Weights of a small GPT-style language model, trained from scratch on English Wikipedia: width 256.
Each number is 50 + 10 x the weight over its row's rms, rounded and kept within 0 to 99. Layers, rows and columns count from 0. The size before them is the row's rms in percent of the matrix's.

# layer 8 MLP down, 256x704, rms 0.0755, rows 21-129, columns 256-319
099:56 52 33 58 42 47 63 58 45 51 46 60 55 38 63 51 55 45 75 70 53 63 36 47 45 42 23 58 62 42 34 39 39 28 45 57 62 61 48 54 52 45 42 40 75 53 39 50 63 52 46 70 50 48 48 29 56 62 35 44 63 69 52 37
093:35 69 59 47 58 48 63 41 41 53 38 42 45 50 46 39 40 54 31 62 35 55 41 44 58 46 40 50 33 61 57 60 50 61 62 55 57 76 35 33 68 46 57 45 57 59 38 47 61 47 41 58 67 49 32 55 48 33 55 57 48 60 40 44
095:23 64 69 39 37 42 43 48 38 42 46 37 30 60 50 68 43 54 25 55 21 45 31 42 65 36 46 35 42 58 48 38 53 69 51 34 56 45 44 45 54 33 57 50 38 47 36 55 49 41 48 37 44 37 51 39 42 54 33 46 53 43 43 52
104:56 34 52 52 43 46 60 36 45 36 50 61 51 58 56 49 43 51 47 39 66 54 49 50 45 45 60 59 56 50 55 70 29 49 39 41 41 32 39 42 54 49 59 43 44 37 55 64 44 68 55 57 53 54 57 52 67 42 69 60 50 49 45 45
100:35 61 61 57 40 39 38 47 32 60 42 42 57 37 82 26 53 37 56 60 55 49 44 48 48 48 80 45 56 59 35 59 46 42 53 51 63 42 49 51 42 41 46 48 42 42 55 51 73 59 52 63 50 36 40 48 50 55 53 42 37 53 65 58
098:57 47 33 34 44 56 37 38 38 47 49 40 55 55 47 45 56 55 50 56 49 37 42 37 63 62 63 38 61 63 50 44 52 64 40 65 60 53 59 69 56 63 47 67 30 50 56 43 61 48 33 64 40 46 39 54 54 57 57 42 60 49 43 38
096:33 60 50 50 37 59 51 35 60 54 56 73 55 46 48 51 42 63 48 51 41 44 64 60 42 59 57 61 53 37 44 46 68 61 50 36 65 53 48 50 34 65 36 42 44 43 45 56 39 55 67 36 58 53 53 56 53 50 57 56 56 55 53 46
100:39 46 51 52 56 45 48 52 60 45 56 65 47 59 60 45 40 57 53 37 54 44 44 54 42 56 52 33 64 55 53 26 61 50 50 66 42 55 71 46 56 60 54 43 45 43 59 59 50 57 41 59 52 55 60 52 38 49 50 65 42 40 46 40
096:59 38 40 42 66 48 51 44 09 50 62 32 55 43 44 47 60 47 47 53 57 41 55 28 48 66 49 38 50 56 44 49 43 54 56 51 64 35 42 58 43 42 53 45 56 58 60 45 50 39 65 51 67 45 55 44 55 62 50 64 41 32 57 56
098:50 42 44 46 61 48 61 68 63 49 56 51 36 40 58 45 44 57 70 43 55 64 50 54 43 44 50 45 50 46 54 53 50 50 47 42 59 54 39 58 35 66 32 59 49 58 64 47 53 60 52 56 56 62 49 56 53 52 58 47 44 40 65 37
100:53 54 49 63 62 47 39 40 61 55 59 47 48 63 40 47 46 44 47 43 45 55 50 75 48 38 42 56 62 61 53 68 41 53 29 54 45 48 50 64 37 45 32 50 47 54 52 45 38 57 39 55 56 43 54 28 45 49 55 34 70 39 45 56
144:42 48 54 45 63 57 57 62 52 43 50 51 39 35 52 32 33 54 48 53 44 48 76 55 42 35 53 34 39 42 56 80 36 52 51 45 58 49 51 42 52 55 43 63 40 50 42 52 47 39 43 44 48 60 55 61 42 40 39 46 59 57 68 40
097:60 57 35 49 28 35 50 64 37 39 50 52 33 49 54 46 49 44 80 42 57 54 38 47 57 49 39 56 49 39 53 46 35 58 51 56 54 51 47 50 78 69 58 57 52 39 39 40 57 64 52 43 40 54 49 61 33 47 36 46 44 52 63 29
098:42 50 60 34 62 78 61 41 58 63 42 43 48 48 59 69 49 30 54 45 45 29 51 62 31 48 66 45 52 41 52 43 69 49 61 53 50 57 61 64 30 44 43 58 46 59 38 62 61 48 50 68 61 47 44 61 48 31 30 47 36 44 63 54
096:70 56 33 46 58 47 49 31 46 58 61 43 47 57 39 45 56 49 45 54 44 57 54 62 64 38 54 55 35 50 61 54 58 43 56 57 48 37 57 47 52 67 28 44 61 43 62 55 57 18 57 34 50 41 46 65 59 49 28 55 48 63 30 48
101:46 41 69 59 50 36 57 55 47 52 69 53 60 67 59 50 71 58 22 45 33 55 21 37 61 71 68 51 54 55 43 56 57 53 43 38 58 58 31 44 46 48 43 46 52 32 46 40 47 57 59 47 51 39 58 53 63 44 41 53 44 65 56 49
101:56 56 50 56 34 63 45 21 50 41 34 46 44 58 61 57 55 46 59 53 44 42 49 67 66 47 54 54 45 41 49 45 48 46 49 52 51 47 65 52 48 46 54 55 41 26 43 55 51 55 71 51 58 58 69 65 77 42 42 51 49 69 27 45
097:43 47 50 40 53 62 46 55 68 51 36 56 54 48 57 59 26 45 43 59 61 49 39 66 45 60 56 48 48 66 45 47 60 60 59 50 59 61 45 57 49 39 61 56 52 65 38 60 46 47 46 55 55 43 59 57 56 45 37 49 48 42 51 57
101:45 51 35 64 44 55 54 50 43 46 51 48 49 54 34 45 33 56 56 58 42 43 24 41 38 46 46 55 59 41 55 43 66 49 46 52 40 44 41 59 62 58 54 38 52 38 56 52 57 42 44 50 62 52 41 66 52 54 59 58 37 50 67 44
095:49 65 51 65 52 50 54 63 60 50 79 44 47 51 49 54 42 45 57 42 53 52 43 37 54 31 61 74 56 43 52 40 28 58 29 64 36 34 51 52 45 40 54 42 34 58 46 68 52 37 49 58 39 45 44 44 55 55 63 52 44 39 71 33
096:41 63 48 35 42 51 58 52 54 39 42 44 55 60 53 62 47 50 54 44 55 46 63 48 71 59 51 51 40 59 50 49 48 56 38 51 41 60 53 60 76 76 36 59 32 42 41 46 40 63 44 50 26 40 49 47 51 41 52 49 67 53 47 50
096:45 46 56 61 48 43 53 56 50 44 59 53 52 47 51 50 36 44 50 49 49 44 51 57 57 55 51 68 55 37 35 46 57 62 60 59 61 53 66 36 38 52 59 36 61 57 54 50 46 49 59 65 64 58 48 55 54 44 58 48 53 54 54 51
098:34 43 35 57 55 49 46 39 58 54 51 55 50 57 34 38 32 64 59 40 63 42 55 52 50 41 45 40 47 57 53 60 49 47 45 58 46 44 47 50 62 48 45 75 41 40 46 53 47 61 55 36 43 53 50 48 50 41 49 61 45 58 35 40
099:31 48 49 45 60 44 57 58 31 60 58 51 55 43 58 40 57 52 64 57 45 62 58 52 51 59 50 52 38 65 50 51 52 53 46 49 61 53 26 60 56 45 57 56 45 42 55 46 28 39 52 53 61 76 31 48 53 44 39 64 30 33 33 61
097:61 41 58 59 39 45 47 46 49 49 55 51 60 23 52 44 66 48 60 49 58 57 68 37 54 49 73 52 41 47 61 40 55 26 31 59 49 50 51 58 47 53 61 83 54 51 51 53 38 51 41 62 49 60 67 40 50 36 59 34 53 41 48 53
095:60 65 62 56 39 49 59 47 51 34 60 49 53 40 37 39 62 61 57 44 53 56 28 43 33 31 58 64 33 47 31 54 64 53 47 41 54 50 50 61 52 46 43 52 55 49 40 53 67 52 35 63 40 54 50 56 34 36 50 39 42 54 58 55
147:32 37 38 52 38 46 46 50 54 56 43 36 21 46 52 50 50 47 47 57 50 59 60 29 56 41 57 59 55 37 54 45 48 42 63 47 63 38 69 39 50 58 36 52 59 49 68 43 48 35 54 53 62 57 45 47 45 51 53 55 60 49 58 52
096:71 45 43 64 24 54 45 59 70 45 42 70 50 38 62 30 49 64 45 45 42 44 50 51 56 36 51 60 52 61 52 41 45 57 61 53 60 52 47 53 30 48 48 48 63 59 43 43 54 65 42 45 49 43 57 53 62 68 64 45 47 36 68 51
102:44 44 43 56 54 58 49 54 46 63 51 52 48 68 43 47 52 51 51 51 53 46 51 69 39 37 74 31 59 59 53 49 45 44 35 49 62 58 48 50 65 41 44 59 62 31 37 42 49 54 69 58 71 48 51 47 61 48 53 28 66 51 38 51
099:43 54 45 40 37 56 34 53 40 54 45 49 54 35 52 62 45 44 50 46 35 61 67 63 66 41 41 41 52 54 60 51 45 53 40 56 63 59 58 57 42 56 46 43 46 54 57 59 42 60 51 51 54 59 63 48 62 63 47 41 49 54 61 42
096:40 35 44 44 51 44 53 52 44 46 39 62 42 63 45 55 40 54 47 66 55 44 51 53 23 59 45 67 65 41 42 47 66 62 43 27 51 43 54 48 49 59 48 56 52 59 43 68 42 59 67 42 48 47 28 64 57 50 48 59 49 53 40 47
098:46 65 37 36 67 56 49 54 52 35 36 55 69 49 45 49 43 46 51 37 44 20 68 68 70 38 44 63 61 63 57 56 49 46 49 49 75 48 54 46 20 51 49 51 62 44 44 44 48 49 34 52 54 35 56 50 65 42 42 55 77 41 55 57
094:54 60 48 51 51 32 76 35 55 47 41 58 53 42 64 55 41 48 71 48 54 45 57 50 48 49 46 59 67 72 40 48 32 45 39 37 65 63 53 55 52 50 57 53 59 61 39 55 53 36 48 48 49 49 51 32 42 52 63 46 48 60 53 52
092:43 49 46 41 65 43 63 49 33 50 55 19 22 48 60 49 24 53 34 53 33 46 65 46 45 37 48 53 59 49 46 69 43 51 37 54 49 67 61 45 43 57 40 66 28 54 69 57 57 50 53 56 29 65 61 58 46 64 55 54 48 47 53 52
102:40 47 54 48 46 49 64 61 33 50 56 45 66 62 60 46 43 51 57 72 48 49 47 43 35 61 55 57 43 64 67 52 39 40 62 47 39 36 27 45 65 49 52 56 41 53 45 45 51 63 46 58 36 38 34 47 69 66 28 49 49 53 69 48
098:40 35 59 55 51 51 42 65 63 35 50 63 46 45 43 36 54 50 42 33 53 56 65 40 73 22 54 55 67 57 48 56 52 63 41 47 58 45 58 46 43 71 56 46 42 37 49 42 52 56 65 50 55 41 43 54 50 44 45 39 49 41 54 56
101:40 54 43 51 30 54 44 51 55 45 45 49 68 62 42 31 51 72 49 67 56 56 31 46 62 61 53 44 31 58 47 64 67 55 38 35 44 63 54 51 40 57 51 59 38 65 68 30 68 50 37 52 55 48 43 54 68 67 59 37 53 44 54 63
100:46 47 58 33 33 53 46 48 45 59 53 39 44 52 59 50 40 58 56 58 40 35 65 40 63 56 47 41 49 58 42 52 57 46 39 60 50 39 44 52 53 69 62 37 27 58 67 55 53 53 54 44 63 53 59 53 42 37 39 44 49 42 69 51
099:42 31 52 55 53 42 49 48 58 51 57 42 60 50 48 50 55 51 59 46 57 71 66 53 46 54 60 48 48 50 63 44 63 60 68 60 56 51 50 53 47 68 46 55 73 45 48 64 61 47 49 53 64 44 32 57 69 63 45 58 45 50 54 40
104:38 53 55 48 36 53 35 41 52 54 59 65 44 45 47 46 45 42 48 59 43 62 42 52 44 67 35 47 48 49 62 65 39 43 43 39 48 53 34 41 53 42 62 54 51 54 66 47 43 34 38 56 35 47 56 43 44 50 42 46 49 76 52 46
095:43 41 44 55 46 43 53 42 34 44 30 52 46 60 48 44 61 55 36 62 35 48 56 47 60 54 57 48 61 43 56 70 32 56 39 39 39 50 46 41 51 52 59 38 41 55 50 52 54 44 37 46 38 43 45 65 58 65 66 51 43 43 52 44
098:40 50 33 45 44 45 60 56 50 55 56 72 53 59 51 49 51 47 34 57 52 53 45 64 45 45 47 35 39 69 39 44 54 32 53 52 41 48 51 52 51 59 51 35 36 56 42 59 48 36 42 47 56 51 43 46 44 41 55 53 41 51 49 65
095:40 38 50 42 60 53 41 51 46 62 42 47 47 44 63 52 47 65 42 50 42 59 48 56 49 42 48 49 55 42 71 46 51 52 50 33 56 55 45 46 51 66 53 37 64 36 40 72 34 56 47 41 62 48 55 54 39 57 47 48 52 55 33 54
114:39 60 28 54 44 44 42 53 42 46 58 47 53 41 35 61 54 40 50 52 56 54 55 46 50 40 54 74 41 45 42 57 44 43 54 63 37 48 65 57 69 63 47 35 43 64 65 53 66 47 35 52 53 49 47 49 50 55 53 47 56 33 46 49
098:50 36 40 67 55 79 57 45 63 49 70 47 42 48 47 43 38 45 42 58 54 53 42 56 45 41 42 43 57 50 48 39 54 76 44 44 47 51 47 47 58 50 51 48 51 55 50 43 51 54 39 56 48 59 71 53 53 76 52 56 55 56 41 45
098:40 56 56 49 36 57 52 49 45 53 48 73 67 30 61 56 55 60 67 62 69 58 50 49 42 61 50 40 46 39 51 59 57 52 50 47 41 39 51 45 62 63 23 65 55 35 20 42 51 59 62 35 61 67 72 64 32 51 36 38 42 55 46 46
095:50 53 40 43 57 55 64 48 52 53 29 61 47 35 61 49 61 60 48 47 51 35 57 46 53 46 62 45 54 49 49 55 26 40 37 46 47 52 39 75 60 72 61 60 61 47 58 42 66 61 57 38 46 43 60 55 47 32 46 44 50 55 46 43
098:55 38 53 51 52 43 43 42 41 36 44 48 40 49 39 52 49 49 54 45 63 53 64 46 43 42 38 59 52 56 71 52 44 56 65 51 58 64 70 39 49 35 52 64 46 60 55 49 57 39 48 56 45 64 47 42 33 58 53 42 42 65 47 51
094:46 65 49 51 54 45 57 43 51 62 43 64 54 49 55 48 36 59 50 42 54 75 31 60 37 50 49 70 63 58 41 47 55 49 52 36 51 43 61 54 56 24 40 70 60 69 54 35 68 47 57 65 50 53 64 55 52 43 54 29 33 46 63 35
102:69 74 35 45 55 42 23 51 36 49 52 46 34 32 63 60 44 74 55 61 42 47 46 57 51 46 55 47 33 64 45 45 70 47 51 31 63 58 45 35 49 51 66 48 33 68 40 58 46 61 36 52 41 50 53 46 53 63 44 61 45 56 56 55
097:57 47 50 65 58 54 53 52 60 34 49 35 61 42 37 62 54 44 62 48 27 62 54 61 48 65 49 50 39 40 46 43 53 47 38 49 62 66 41 55 30 67 57 37 61 37 80 51 60 43 41 68 56 69 42 49 43 55 47 72 45 57 49 62
096:57 46 44 53 56 45 54 45 60 41 49 63 55 64 28 48 55 51 47 46 58 44 66 37 31 46 51 45 56 44 37 64 50 54 39 50 52 67 63 49 47 47 39 46 39 46 45 40 49 51 51 37 41 55 69 37 64 63 53 57 38 54 53 36
095:45 35 56 49 49 51 37 48 53 43 42 40 46 52 45 36 58 58 57 53 54 49 73 57 56 32 51 40 55 65 52 64 60 56 65 49 51 40 56 51 41 49 49 44 32 42 38 40 58 42 54 50 55 51 35 56 53 52 49 47 40 47 30 33
096:79 40 48 58 48 63 51 56 40 43 49 65 52 50 41 43 49 55 66 36 49 52 74 58 32 12 72 54 55 47 62 37 32 32 53 39 55 51 55 54 35 48 41 42 43 64 51 56 32 54 60 33 41 43 31 44 54 43 61 38 49 60 67 51
092:66 35 54 52 66 44 47 38 41 50 47 64 50 60 40 49 44 68 54 55 48 37 47 45 65 41 52 62 41 40 44 48 65 59 54 57 47 31 38 61 47 58 59 42 44 41 35 47 49 31 33 45 52 36 49 49 46 41 43 45 53 68 41 58
101:40 36 50 58 49 61 43 44 41 74 66 49 44 24 53 45 33 55 38 48 50 41 51 65 48 41 47 52 40 41 42 54 51 32 51 53 53 38 37 49 56 46 37 63 47 63 36 34 48 57 48 44 50 43 40 45 41 44 43 40 42 31 63 59
100:48 44 65 32 43 39 43 36 59 52 58 47 41 40 58 68 52 62 50 58 62 63 62 57 23 47 61 60 47 39 46 54 37 60 28 36 54 67 45 46 46 32 56 47 61 40 50 66 47 56 46 63 38 44 49 45 63 66 32 48 53 28 52 49
104:52 53 59 35 63 75 55 54 69 58 46 56 61 50 24 59 37 44 45 53 57 34 49 42 68 74 51 42 41 44 52 41 57 40 43 39 50 48 49 52 41 60 58 60 58 53 50 50 49 62 50 60 47 45 42 47 55 57 65 41 44 45 57 45
100:33 34 42 58 60 35 32 64 28 43 55 64 56 22 56 46 56 51 50 49 55 51 55 44 48 69 42 69 69 46 48 41 57 38 38 40 41 67 51 34 58 66 48 49 37 54 47 45 41 65 44 54 35 60 58 64 52 48 45 64 26 52 49 46
099:48 53 46 53 47 50 48 51 66 62 53 56 52 51 50 32 59 44 53 65 38 40 56 51 69 77 49 41 50 50 37 45 45 64 50 42 50 66 35 60 52 32 62 32 42 38 65 61 38 55 41 40 28 57 52 51 42 58 57 51 37 62 59 70
098:43 44 52 44 43 58 53 24 48 41 52 35 40 44 57 51 52 30 54 56 41 57 57 51 68 46 53 65 77 45 40 43 50 58 60 40 36 70 56 62 63 55 62 39 48 48 51 66 51 44 58 43 38 51 69 57 36 66 42 41 50 48 64 52
097:52 56 53 46 35 57 56 49 64 49 36 43 64 55 56 55 33 47 49 44 67 40 55 52 56 37 46 48 41 57 43 57 46 53 43 59 46 45 61 45 44 57 34 53 56 49 45 52 57 45 41 60 53 57 43 60 56 59 48 62 44 67 62 56
094:52 34 49 41 42 66 59 70 42 62 62 67 43 54 54 50 44 46 54 49 27 51 40 50 68 56 62 48 51 48 60 50 40 51 50 43 46 41 50 56 56 62 45 53 37 48 32 55 46 38 53 58 40 56 63 46 52 44 65 49 45 48 60 44
096:49 46 48 39 58 51 41 56 31 60 53 51 61 46 37 51 61 46 52 65 62 51 63 38 55 54 46 54 24 59 62 45 46 53 48 66 40 42 62 56 57 31 52 67 38 55 40 57 42 45 49 46 48 60 63 54 52 36 58 48 40 72 45 39
100:60 61 59 52 54 51 37 40 36 47 54 40 57 49 27 53 39 52 44 51 59 70 59 61 53 32 50 53 38 56 32 50 43 50 40 37 38 41 47 58 53 65 27 64 38 41 30 53 47 54 43 67 49 56 23 48 55 40 33 47 47 68 44 42
102:87 36 49 43 54 55 61 47 51 56 34 51 41 51 39 49 62 58 55 51 63 38 36 31 65 43 51 45 32 53 55 51 49 66 47 59 50 51 55 62 36 51 56 54 51 67 61 58 48 70 49 56 55 52 54 59 50 38 54 68 49 37 31 53
102:46 56 48 43 52 52 62 62 46 60 59 63 41 56 60 64 38 47 29 54 69 31 51 61 52 58 48 58 43 49 43 60 66 37 57 53 58 62 46 67 55 53 49 48 56 67 58 35 62 45 40 33 48 57 52 46 46 45 52 53 47 37 46 60
103:62 36 50 68 56 43 48 41 39 49 44 43 52 62 21 48 50 42 49 59 46 50 54 46 46 44 37 61 26 46 65 46 40 46 59 33 48 41 40 48 65 37 53 51 40 52 44 54 49 51 42 58 67 45 63 41 52 41 55 56 52 50 49 64
101:58 72 40 39 47 41 32 51 36 38 42 56 49 55 48 33 37 54 54 33 37 44 35 40 57 48 30 51 62 51 65 51 52 32 65 38 43 69 46 51 38 49 48 53 54 38 38 63 50 65 58 29 70 57 50 41 64 54 37 65 53 55 58 43
101:67 50 48 22 55 54 62 36 35 56 42 48 43 61 48 64 59 71 47 46 55 48 61 59 48 42 51 49 68 64 59 49 53 59 46 37 55 56 64 62 42 59 49 58 53 50 32 47 40 55 63 55 56 67 57 60 33 47 42 56 58 69 65 56
102:51 56 63 41 42 50 63 34 36 46 62 60 62 53 57 28 45 46 45 41 63 42 45 44 42 49 56 57 58 51 54 60 56 54 55 59 56 57 43 63 31 42 67 52 25 65 45 53 52 56 65 55 63 62 47 44 70 40 50 48 46 47 43 36
101:55 56 38 56 53 53 49 36 64 53 29 44 51 54 52 42 56 60 53 31 34 38 45 58 76 53 53 58 70 51 24 43 61 73 73 57 49 47 49 47 55 64 54 57 43 33 32 64 44 35 33 48 40 46 52 47 61 57 44 46 46 63 65 53
101:41 51 50 52 52 56 44 47 76 54 42 52 51 40 60 60 62 58 42 42 47 44 47 63 43 56 36 60 58 41 52 53 51 54 57 48 43 33 52 40 32 39 61 50 51 48 37 57 40 53 62 45 33 33 41 53 56 52 34 40 61 59 64 67
103:61 82 39 60 28 53 55 51 57 57 42 65 50 53 46 49 64 61 47 64 47 61 37 51 57 51 67 59 42 43 54 59 60 39 45 35 37 61 50 38 58 58 40 58 54 53 64 48 50 35 48 44 50 48 41 46 60 39 60 35 48 38 34 57
098:47 55 41 49 64 71 60 61 59 44 73 34 36 51 46 58 74 51 59 57 52 31 40 57 43 63 49 48 49 56 29 56 61 45 66 56 46 48 42 52 53 37 63 56 43 52 54 44 60 64 48 43 41 57 44 53 68 42 39 59 61 52 46 64
098:50 59 44 63 40 44 44 69 54 54 61 51 40 45 35 40 52 37 51 66 36 60 49 62 43 30 60 42 50 44 58 44 49 53 64 63 42 54 38 38 57 38 42 62 38 51 48 41 44 41 36 48 48 60 42 54 61 53 58 56 55 42 51 30
098:45 50 64 52 56 49 58 45 64 63 74 47 42 59 55 39 53 56 69 59 61 68 36 40 43 68 32 69 34 58 37 37 52 32 41 46 43 45 37 39 68 56 59 53 54 40 68 46 39 53 42 56 44 62 64 59 47 44 41 59 57 46 52 47
098:42 42 44 57 36 68 39 45 42 60 58 44 45 63 55 38 52 55 55 61 65 50 72 51 56 37 49 37 49 45 33 55 39 39 58 48 39 49 52 48 32 45 67 55 47 43 38 58 58 38 46 41 48 58 68 56 51 48 58 58 56 45 42 41
111:68 53 44 55 47 27 79 18 35 61 58 48 45 60 63 62 54 46 78 42 57 54 44 49 74 49 46 50 51 48 62 27 47 55 54 48 49 53 57 53 57 51 35 49 59 54 52 46 54 44 56 59 56 43 56 30 30 39 69 46 46 67 42 42
097:55 46 56 36 45 57 48 41 44 50 60 46 50 58 46 47 61 59 49 62 50 50 55 57 44 47 34 49 52 40 63 44 65 33 59 50 71 45 49 38 40 49 39 46 54 38 45 61 59 42 56 70 44 55 48 40 66 64 41 52 48 45 57 42
101:70 41 48 42 47 56 57 56 34 41 48 71 39 58 51 64 51 38 40 47 59 65 31 55 44 44 63 65 45 51 54 45 44 42 57 45 46 50 64 55 53 56 40 42 50 37 50 38 56 44 43 46 58 67 65 47 63 61 43 49 51 29 50 52
102:39 46 61 41 37 48 59 62 67 36 64 21 52 44 58 47 50 46 59 62 35 48 43 63 49 61 49 67 45 53 49 48 53 51 66 47 51 57 42 39 53 46 54 51 52 59 49 46 63 53 54 55 50 46 46 53 43 45 41 61 43 35 48 54
095:44 47 35 61 49 23 61 54 61 38 48 40 45 59 41 44 34 45 65 69 55 39 43 59 48 42 70 45 71 58 65 51 54 43 48 53 61 27 59 73 69 60 67 54 61 67 53 45 50 43 46 32 42 34 49 62 33 45 55 39 44 37 54 41
099:46 41 39 49 63 61 52 44 46 54 46 58 47 43 50 34 64 55 53 47 56 36 49 53 57 58 66 53 57 41 47 49 42 32 42 60 37 28 54 30 45 48 54 48 58 56 55 28 50 36 59 44 46 45 38 55 48 58 50 41 42 60 40 56
098:42 52 45 53 58 49 56 45 53 47 79 63 51 50 42 48 60 42 69 46 49 54 52 55 72 37 34 35 53 63 52 56 45 38 47 38 43 70 43 54 39 36 45 57 50 34 40 41 45 52 59 39 29 63 52 52 44 70 54 67 78 62 49 42
099:53 54 70 69 40 59 55 44 48 64 50 62 38 79 47 43 51 62 57 31 60 59 27 48 38 56 48 61 42 44 50 58 53 60 44 52 44 46 48 57 35 47 69 32 57 40 59 55 66 41 59 68 50 64 35 42 54 59 54 57 53 38 44 44
099:40 67 35 54 52 54 74 42 47 50 59 41 70 39 45 70 55 44 53 61 33 52 47 41 52 54 58 52 56 51 47 60 54 62 52 49 55 36 52 37 48 46 49 29 47 48 74 68 60 49 52 49 47 41 65 35 58 39 58 74 49 53 44 45
099:57 40 39 48 49 46 51 46 47 73 48 49 52 49 43 53 66 44 37 56 64 45 63 68 52 43 72 68 51 70 48 43 61 46 59 68 54 44 50 26 64 50 58 46 48 57 51 47 59 40 54 45 51 58 61 63 48 33 57 60 43 61 57 54
099:66 70 47 57 66 63 81 47 64 40 50 50 53 49 29 43 49 54 42 45 57 60 55 45 43 59 55 51 47 54 35 58 52 57 40 52 49 55 39 54 55 55 55 64 54 68 50 40 48 62 57 54 49 41 48 33 57 54 48 51 45 62 55 57
103:45 31 50 76 62 47 51 63 40 55 51 37 46 56 51 47 43 42 62 57 50 41 57 43 50 54 58 41 55 50 33 55 52 51 45 49 54 29 41 37 52 45 42 50 42 57 40 57 46 38 55 47 64 56 52 40 55 61 44 42 62 50 52 63
104:50 48 56 78 55 50 50 46 53 44 46 61 49 62 51 39 48 53 54 48 65 60 70 45 44 60 72 51 35 42 33 62 43 41 39 63 47 33 52 51 57 48 69 34 44 44 61 46 47 72 35 49 70 44 57 48 20 46 61 50 46 45 59 75
098:70 39 64 42 54 41 56 53 42 51 37 56 65 44 74 46 52 43 52 44 49 71 53 45 33 44 35 48 58 56 47 42 58 58 50 59 78 33 39 45 42 46 54 59 43 59 54 61 28 38 48 50 44 46 42 45 62 69 38 35 41 47 46 71
112:26 50 57 51 44 61 47 60 64 48 31 60 60 33 27 63 50 34 31 70 40 57 54 45 28 51 29 50 46 62 64 54 41 48 50 49 53 60 47 47 47 69 54 49 43 59 45 62 53 51 44 60 54 59 42 47 53 62 42 49 52 67 46 41
100:54 55 41 66 57 39 43 45 51 45 51 51 43 50 73 32 60 41 55 71 38 27 42 46 43 55 66 31 48 38 45 47 63 31 41 52 41 64 38 55 56 51 29 45 40 34 53 51 45 68 44 58 47 49 30 34 47 41 53 84 50 59 51 54
098:60 44 41 49 43 47 52 43 56 48 46 41 60 49 39 53 45 46 52 53 41 48 63 36 28 44 45 52 68 35 61 53 56 57 39 57 60 49 60 36 49 42 59 59 41 37 45 49 46 67 30 46 43 41 41 52 49 53 65 61 38 52 54 53
100:59 47 53 37 65 38 39 36 38 39 47 48 56 42 68 37 62 53 48 43 50 57 59 49 62 63 61 47 62 39 54 46 65 53 50 49 64 53 36 57 55 40 50 35 49 54 64 45 50 34 38 45 49 31 51 46 52 52 50 62 44 54 52 55
099:31 63 36 48 44 66 50 35 54 61 56 40 61 56 59 39 47 54 44 57 55 49 65 52 59 42 31 48 50 41 39 58 43 51 64 48 43 51 59 41 46 45 50 48 52 31 39 49 52 45 46 56 48 52 21 50 46 68 49 62 57 48 65 53
131:55 46 63 33 61 47 56 63 42 52 53 57 53 53 43 56 46 60 45 45 65 56 52 44 48 44 62 47 44 43 55 32 56 59 50 35 46 27 49 61 54 54 23 45 46 67 41 46 48 40 55 62 55 40 48 36 48 49 46 36 42 51 62 66
099:55 41 56 62 44 52 43 59 48 45 45 57 45 47 38 45 41 53 53 47 55 42 41 47 61 54 61 45 46 52 37 47 58 70 50 61 57 52 34 40 43 55 50 35 62 58 58 50 58 48 47 62 47 51 66 58 51 44 16 55 34 53 71 41
099:51 61 49 48 58 39 57 59 38 53 53 46 42 43 59 40 42 47 28 34 39 54 42 45 56 49 54 36 64 52 58 52 50 44 47 48 51 43 59 37 60 34 58 65 56 51 34 38 54 62 67 39 57 45 49 76 45 48 51 52 63 39 55 45
096:61 43 55 52 59 54 53 36 54 59 58 50 40 55 48 36 33 57 47 46 56 50 39 51 57 59 47 47 58 43 56 46 48 49 32 42 43 54 43 55 66 57 49 38 29 67 49 51 39 53 53 42 62 48 60 56 38 47 70 64 51 61 45 50
102:62 37 45 65 45 43 43 56 38 46 34 53 50 49 54 53 60 55 45 41 68 48 42 43 45 64 59 45 56 45 54 54 67 49 44 59 51 32 64 51 69 47 68 41 55 54 58 53 58 58 35 56 44 40 30 59 30 45 46 44 60 52 53 64
099:61 53 58 71 42 55 86 49 36 44 49 59 56 41 61 55 36 38 49 55 36 46 41 49 44 65 42 47 56 35 70 64 45 50 57 55 48 41 57 46 40 81 66 56 32 58 53 40 78 52 35 69 47 45 52 49 75 61 46 59 54 49 61 53
101:54 41 38 69 42 49 39 41 43 60 55 39 46 66 57 51 44 66 66 55 43 52 49 69 46 39 50 66 47 45 50 38 48 35 66 47 41 61 56 54 51 49 58 39 65 49 69 57 64 34 35 40 53 49 50 63 58 52 46 40 46 40 51 53
101:41 69 67 50 44 32 36 36 52 46 41 61 49 40 54 53 44 42 37 57 58 53 54 47 34 44 59 45 51 43 38 47 56 67 52 39 57 55 52 55 33 56 41 56 15 45 50 53 40 46 60 41 74 70 54 38 64 46 56 54 53 47 52 45
100:51 53 58 48 72 40 39 58 47 34 61 50 53 43 40 63 66 68 44 68 33 56 50 44 60 50 42 61 58 51 42 34 79 56 46 62 75 32 59 56 55 58 50 33 31 45 43 65 53 51 47 36 62 60 53 49 53 40 51 50 54 46 49 79
097:61 63 53 56 50 48 52 44 60 44 51 43 49 61 63 58 56 58 70 43 57 46 42 36 54 39 59 56 38 44 53 40 52 46 56 55 34 53 37 60 38 45 49 44 46 23 43 46 50 42 34 54 27 55 58 56 47 44 63 64 51 60 48 41
095:48 54 40 37 43 71 59 47 57 69 64 45 57 34 52 48 48 56 70 51 43 45 69 69 66 59 58 56 52 35 43 44 66 53 66 61 45 64 31 49 53 52 60 57 45 51 45 47 57 43 36 63 47 47 28 71 48 57 55 53 51 54 49 48
105:39 50 36 54 30 54 46 70 59 60 52 50 42 59 64 30 58 57 43 66 50 62 62 64 56 54 55 45 44 44 52 49 58 49 45 42 63 51 54 65 56 46 41 57 64 41 44 49 44 52 49 54 47 57 38 75 33 49 35 53 64 57 51 46